config.yaml
hidden_act: "swiglu"
norm: "rmsnorm"
tie_word_embeddings: false
init_std_up: 0.0125
beta2: 0.98
max_steps: 8301
dataset: "wikipedia_en"
Each number is 128 + 32 x the weight over its row's rms, rounded and kept within 0 to 255. Layers, rows and columns count from 0. The size above them is the row's rms in percent of the matrix's.

# layer 12 MLP down (transposed), 2560x768, rms 0.0269, rows 182-187, columns 192-383
size [101  99 102  98  95  98]
[[110 128  83 161 168 128 137 110  88 160 139 149  78 176 112 123 186 132 108 107 103 129  93 141 110 144 105 110  80 100 129 154 172 183 246  80 136 112 154 128 118  99 149 144 204 154 126 103 149 137  97  98 182 132 159  99 166 105 171 170  86 128  98 100 174 138 241 129 139 153 131 164 124 146 153 104 133 152 130 136 140 137  90  61 130 113 126 132 191 115 143 106 151 158 137  97 168 143  80 124 113 157 117  86 157 143 138 187 116 100 122 120 154 160 132 133 103 130 137 102 131 143 113 192 105 116 104 108 143 175  87 136  80 110 106 127 128 175 123  75  88 124 192 185 169 170 125 103 146 142 113 188  95 140 140 182 150 146  75 131  56 123  83 112  82 207  95 128 120 152  78 108 135 128  67 144 124  90 114 119 145 165 117 144 158 116 175  77  91  86 180 131]
 [105 136 111 170  84 114 162 135 112 141 155  93  97 203 101 144 111 117 155 171 154 131 136 141  84 113 104 174 145 166 117 141 171  97 139 147 124 114 142  95  87 133 114 120 155 125 170 125 160 147 161 115 146 100 130 126  28 101 126  82 127 112 147 144 104 116 152 151 120  92 143 127 139 120  67  89 201 127 143 135 138 126 129 107 123 113 144 127 123 102 186 176 148 147 107 125  60 139 172 140 105 149 127 133  93 155 105 125 106 130  82 115 101 146  62 155 113  78 113 115 141 122 123 135 135  79 124 102 177  98 171 146 123 122 109 110 153 161 101  96 170 120 140 151 149 143  97 151 150 127 110 115 166 125 126 161  91 165 144 130 139 105 120 153 130  40 134  81  70 145 112  92 122 128 138 152 131 117 106 169 122 100 135 144 116 139 146 229 105  98 102 100]
 [124 142 157  71 108 157 139 134 124 109 108 160 119 132 116  68 153 140 100 124 165  31 138 185 158  74  83 116 162 103  90 200 134 112  74 119  74 151  83 182 177 125 120 171 129 118 155  68 100 105 116 101 123 126 158  98 104 105 102 139 103 104 100 128 136  99 186 105 128 177 131  95 119 120 104 144  80  86 123 190 117  97 102 155  59 161  47 119 141  82 172 145 128 131 133 134  95 112 144 149 154 121 143 106  93 171 163 108 153  80 142 117 140  86 141 172 118 157 156 131 185 145 181 148  88  97 122 122 109 146 121 131 108 101  93  98 111 103 153 118 109 105 137  88 124 121 146 143 105 134 106 161 114 122  96 115 111  85 105 111 129  98 156 108 140 185 161 128 110 119 132 128 180 117 125 127 135  57 135  95 135 130 133 100 125 119 156 177 107  48 132 100]
 [123 210 139 115 154 163 134  90  70 119 129 108 115 173 116 143 101 107 132 167 162 200  93 120 137 105 142 145 133 141  77  94 160 121 106  86 163 165 182  87  91 165 132 176  99 166 181  92 124 155 124 124 112 149  90 131  90  92  92  87 141 159 186 158 107 159  76 104 146 124 143 206 129 101 153  79 145  89 182 111  70 100 105 213 136 166 116 141 117 126 124 162 139 142 103 108  75 186 136 145 119 117 202 130 121 135 100  81 128  91 178 120  91 125  74 159  82 149  85 140 100  96 102 145 113 140 109 147 162 139 134 177  37 107  93  87  85 185 110 141 116 145 145 232 158 163 167  76 173 184 132 132  99 100 109 113 134 162 133 121  93 139  86  73 119 124  92 179 230 185 149 149 126  92 129 113  48 108 112 161  86 113 173 157  82 119 106 161 154  94 104 157]
 [116 150 118 152 165  82 152 143  93 100 142  85 131  65 117 160 133 133 126 195 141 110 150 120 176  98 121 108 147 122 163 113 129  89  87 131 111 121 108 132 149 158 127  97 155 102  97 145 107  92 171 172 141 142 130 159 118 118  93 137 114 223 139 114 139 111 146 164 155 155 143 180 146 129  66 116 155 144 131 100 115 123 133 168 136  95 121 166 164 155 136 110 100 121 135 130 137 122  60 179 142 156  97 125 124 139 171 150  95 102 218 146  90 143 133 172  86 113 140 122  87 135 175  69 150 164 157 133  97 144  88 133 139 197  84  79 143 165 177 120 134  78 151  75  90 105 134 116 164 133  97 147 104 119 121 128 130 179 196 154 171 120  87 146  62 141 144 112 139  75 113 137 152 101 170 132  93 168 142 158 116 104 134 143 172 145 122 130 141 155 160 162]
 [124 148 216 116 140 114  94 134 124 139 112 145 157 167 166 106 126 103 169 127 141 160 140 118  98 118  88 179 109  99 156  73 104 113 158 109 128 129 132 175 112  96  88 117 152 129 113 163 127 130 131 107 122  93 187 137  93 158 141 132 118 115 153  73 167 148 188 132  40  83 164 160 124 136 147 105 132 139 114 119 144 106  85  94 161  92 114  47 186 115 141 122 171 171 147 167 106 128 122 145  97 128 181 119 246 112 161  90 155 146 148 102 113  66  98  63  73 112  78  94 152 147 154 145  94 123 110 123  99 118 166 145 170  93 146 102 140 101 132 101 134 165 132 121 115 157  68 147 123 117  79 107 100 124 164  84  69 145 146 143 186 141 130 143 183 124 120 142 107 195 124 124 117 164 154 108 112 135 137 107 138 185 111  95 109 108 127  61  96 184 118 148]]
# layer 12 MLP gate, 2560x768, rms 0.0292, rows 183-188, columns 192-383
size [ 95 100  93  92 104  98]
[[134 142 130 140 131 114 142 126 127 152  92 128 119 148 105 105 142 101 187 111 108  87 126 161 154  86 120 186 134 110 107 133 108 113 107  87 137 108 139 185 159 135 162 175 139  95 113 159  93  49  90 153 101  89 122 169 150 144  87 108 113 176 122 100 126 100 122 126  98 184 141 120  98 133 155 169 137 115 133 132 117 156 118 190 124 124 102 188  97 117 103 121  80  60 175  62 126  96  53 119 101 138 195 100 136 110 137  89 129  74 119 143 156 102 200 177 130 156 164 131 136 133  67 125 115 174 116 154 168 138 124  83 134 140 110 114 120 114 112 117 125 144 196 129 115  88 120 124 139 123  75 191  71  98 123  85 164 168 173 119 145 210 122 142 107 108 145 172 158 133 117 190 135 121 144 176 104 176 112 134 175  78 126  82 145 196 141 124 114 152 100 162]
 [140 117 125 140 162 142 105  87 112 165 143 142 129 111 129  97 118 150 100  44 124 169 103  97 101 157  90 131 131 114  61  91 126 151 121 100 171  91 137 132  99 151 136 142 147 200  87 144 102 115  81 140 169 101  60 111 165 132 155 172  92 132  58 105 149 138 119 167 152 161 136 147 140 113 129  88 126 109  59  88 129 138  98 132 145 142 157 139 143 158  86 144  76 150  44  94 125 110 126 190 132 148 197 111 116 172 122 130  99 145 152 148  94 102 110 144 148 142 126 160 145 160 122 116 147 131 134 158 196 138 119 157 113 135 104 127 157 150 118  50 149  90 190 133 145 137  62 138 126  91 180 109 101 125 147 123 131  83 159 166 122 113 110 148 128 160  84 118 202 117 105 101 124  57  95 100  75 140 105 106 108 149 146  93  87 135 125 156  98 146 138 174]
 [140 144 105 115 135 200  67  88 159 106  74  95 155  98 126  76 126 130 130 131  92 130 157  90 119 113  93  83  78  93 110  79 142  99 165 114 120 121 127 104  98 138  96 162 119 160 142  92 121 140 154 147 146 128  89 130  72 104 171 134 154 124  85 151 114 127 132 138  85 148  87 135 132 130  84 133  96  74  83  67 103 146 165  87 164 114 154  47 168  84 131  64 101 178  23 120  88 138 113 157 137 116  70 116 127 115 135  90  39 167 145  92 129 127 165 111 163 118  85  99  90 164 148 157 147 137 176 212 104 111  58 140 177 134 118 120  94  55 249 100 117  71 146 108 210 144  83 118 115 117  88  87  84 183 188  87 139  69 108 130 117 105 141 120 105 141 148 108 106 125 140 113 182 114 135  81 188 105  95 131 117 205 156 153 164 105 157 119 107  77 107  99]
 [112 165 106 172 141 119 104 103 189  89 112 163 150 152 115 129 137 124 181 149 200 168 158 112 141 169 168 129 133 145 143 144 147 127 122 131  92 123 145 109 105 134 160  94  82 137  75 169  66 123 179 147 172 168 167 130 117 135 117 156 195 126 141 111 157  94 118 149  94 145 122 149 162 107  83 139 119  78 142  92 162 163 116 142 160  94 153 116 151 138 166 112 106 159 117 146 115 107 196  96 111 195  78  88 110 181  80  92 111 107 119 119 149  73 140 172 129 164 119 159 142 152 106 143 105  98 155 120 107 115 124 113 141 150 134 103 181 151 120  92  79 193 137 128 158 167  91 155 128 107 140  72 180  83  57 153 120 174 128  93 187 150 141 133 114 118 146  89  80  78 103 144 184 143 131 130 131 113 159  88 119 166  90 137  91 131  97 130 137 117 111 107]
 [ 82 153 153 103 133 110  97 143 128 110 138 158  83 149 160 104 134 150 130 173 115 146  54 140  82 121 130 173  97  85 156 142 177  88 136 118 126 154 114 157 115 148 149 127 146 132 151 140 150  96 126 133 172  84 182 126  62 102 137  94 115  76 133  69 202 131 140 133  58 118 198 120 103 101 151 126 135 139 144 152 173 126  75 109 180 115 134 142 150 188 168 171 129 132 110 132 102 150 126 148  94  76 130 142 187  86 206  96  91 110 169 116 129 151  54  97  57 148  99 108 113  85 136 120  79  92 127  80 125 150 187 125 170  77 127  94 104  88  98 115  81 167 153 120 136 123  93 132 142 109  71 106  91 143 138 121 167 170  84 118 181  93 143 143 137 147 160 128  78 121  92 132 121 110 129 152 110 183 151 104 149 177 109 127 116 135  98 121 100 181 140 134]
 [102 126  91 165 103 198 131 136 122 125 140  97 136 132 159 130 105 206 152  87 153 124 141  94  79 168 141 138 154 128 139  82 147 121 110 119 101 100 137 121  93 164 221  90 110 160  91 139 168  97 131 159 123 134 147 205 121 130 138  77  75 179 113 126 185 149 110 130 129 103 227 141 159 126 136 115 162 117 130 139 139 184 174 152 129 108 162 207 145 150  82 119 134 160 123 113 118 147 104 134 153 105 206 107 103 101 119 153 134  85 141 158 116  97 138  78 142  97  92 155  74 111 100 153 111 104 181 159 101  67  93 114 199 142 163 155 154 180 150 118 166 154 158 119  81  98  82 112 105 145 121  45 170 176 187  95 119 150 146 143 149 142  69 161  92 126 118 126 196 138 187  98 152 137 121 105  87 158 104 159 106 146 120 139 152 141 191 106  77 237 138 184]]
# layer 12 MLP up, 2560x768, rms 0.0287, rows 183-187, columns 192-383
size [ 98 102  99  95 102]
[[127 151 112 101 171  23 128 117 163 116 179 138 156 160 112 101 111  99 142 140 138 152 142 108 106  83 177  87 121 186 105 153 117 177 126 128 186 163 101 182  97 101 148 144 114  94  88 149 136 148  83 106 176 165 156 123 151 134 154 181 171 183 135 184 111  83  91  96 131 145  99 213  94 118  89 163 152 136  80 111 178 147 124 120 110  77 158 106 156 110 152 124  86 116  78 120 188  86 124 118 138 163 117 124 139 113 126  70 150  67  94 137 102 128 165 154 181 154 164 185  79 139 129 125 160 131 148 175 101 165 120 134  66  46 148 194  97 114 155 154  72 104 160  72 144  76 135 144 122 155 113  93 122  50 128 171 105 105 189 156 147  88 143  70 161  95  99  95 158 100 139 196 102  70 167  87 117 131 138 143 114 129  95 150  65 100 111 124 184 147 137 142]
 [112 198  76  89 135 113 118 162 168 134 114 113 120 132  85  96 155 129 164 176  81  98 113 158 134 144 159 111  82 106 148 174  82 111 116 164 205 122  90 133 168 240 112 157 165 137  78 136  76 134 116 134 131 167  65 100 115 171  65 134  75 154 119 119 174 112  95 174 145 119  94 147 144 164 136 136 107 116 148 150 193 141 133 101 164 101 123 182 182 198 146 133 125 135 163  67 167  48 177 106  80 132 114 124 151 105 124 125 133  91 162 133 140 103 139 162 125 175 100 110 100 106 151  97 109 140 105 127 147 134 167  87 152 133 104 120 154 108  67 154 112 124 161 132 132 152  97 131  94 101 180 129 136 145 150 105 135 100 138 171 155 127 120  87 121 128 137  82 113 166 153 178 127  80 142  74 163 138  81 128 149 115 114 128  63 104 132 132  89  57  83  81]
 [ 96  75  87 146 154 148 149 148 213  97 109 180 151 137 118 172 149 129 130 146 140 136 180 181 162 193  86 173 118 111 113 149 134  97 117 172 183 142 127 107  97 163 158  83 123 164 108 176 132 143 138 192 114  98 135 138 192  78  92 118  81 124  84 124  53 141 122 171 137 154 174  86 114 149 126  99 139 115 210 115 114 139 178 151 112  67  96 173  94 125 153 151  89 135 106 137 101  88 135 156 134 134 145 132 134 120 176 143 132 172  81 101 115 136  92 145 154 149 111 157 176 138  91 115 147 107 125 128  66 111 127 120  70 124 132 114  88  92 134 157 146 132  52 139 199 143 119  90  99 149 130 122 100 129 141  93 152 112 132 184 110 119 159  91 128 131  93 183 129 124 101 166 190 191 145 128 126 103 123 162 177 126  73 131  76 174  90  96 165 104 194 105]
 [152 124 149 138 175  72 146  71 137  87 130 165 114 180 137 143 153 123 115 148 120 150 153 184 104  88 147 160 112 119 110 119 107 128  97 122 113 111 137 163 127 126 198 153 143 150 135 107 182  87 159 100 110 157 163 143 169 131 122 149  47  38 129 142  92  95 114  81 132 141 105 103 127  84  95 164 178 168 138 131 200 166 164 111 153 118  66  78 164  77 160 157 163 113  95 129 136 174 145 179  98 116 131 165 116 159  98 146 126 139 101 124 141 178 125  75 136  99 137 109 144  64 148 163 119 134  33  61 140 151 144 131 118  52 181 128 114 124  79  73 121 153 141  94 141 109 147 123 144 150  66 101  62 131 155 159 108 137  87 102 119 138 142 148 136 151  68  77 114 190 116 138 117 146 113 135 192 181 170  69 106  72 136 119  79 106 177 115 104  53 148 114]
 [144 107 138 132  64 165 162 104  83 122  82 105 105  78  89 161 115 115 118  62 111  98 201 145 187 110 115 119 135 177 100 103 107 116 151 151 147 132 160 107  97 137 146  51 167  71  97 103 126  90 142  99 136 158 129 103 152 171 161  62 140 137 123 163 127 107 102 118 154 125 120 136 150 145 135 101 109 103 127 119 113  97 117  93 126 166 142  53 132 124  99  73 108 133 152 111 163 133  95  99 116 168  94 102 139 139 108 169 159 138 152  65 152 121 121 149 148  89 139 157 105 129 143 133 103 126 163 158 150 128 138  68 141 204 116 119 132 163 190 159 142  93 109 112 104 146 182 119 123  64 155 150 152 146 136 158 158 161 168 139 151 130  92  51 138  96 114 139 125 140 125 160 132 109 147  98 155 133  96  78  92 111 156  89 127 170 188 138 102  75 123 157]]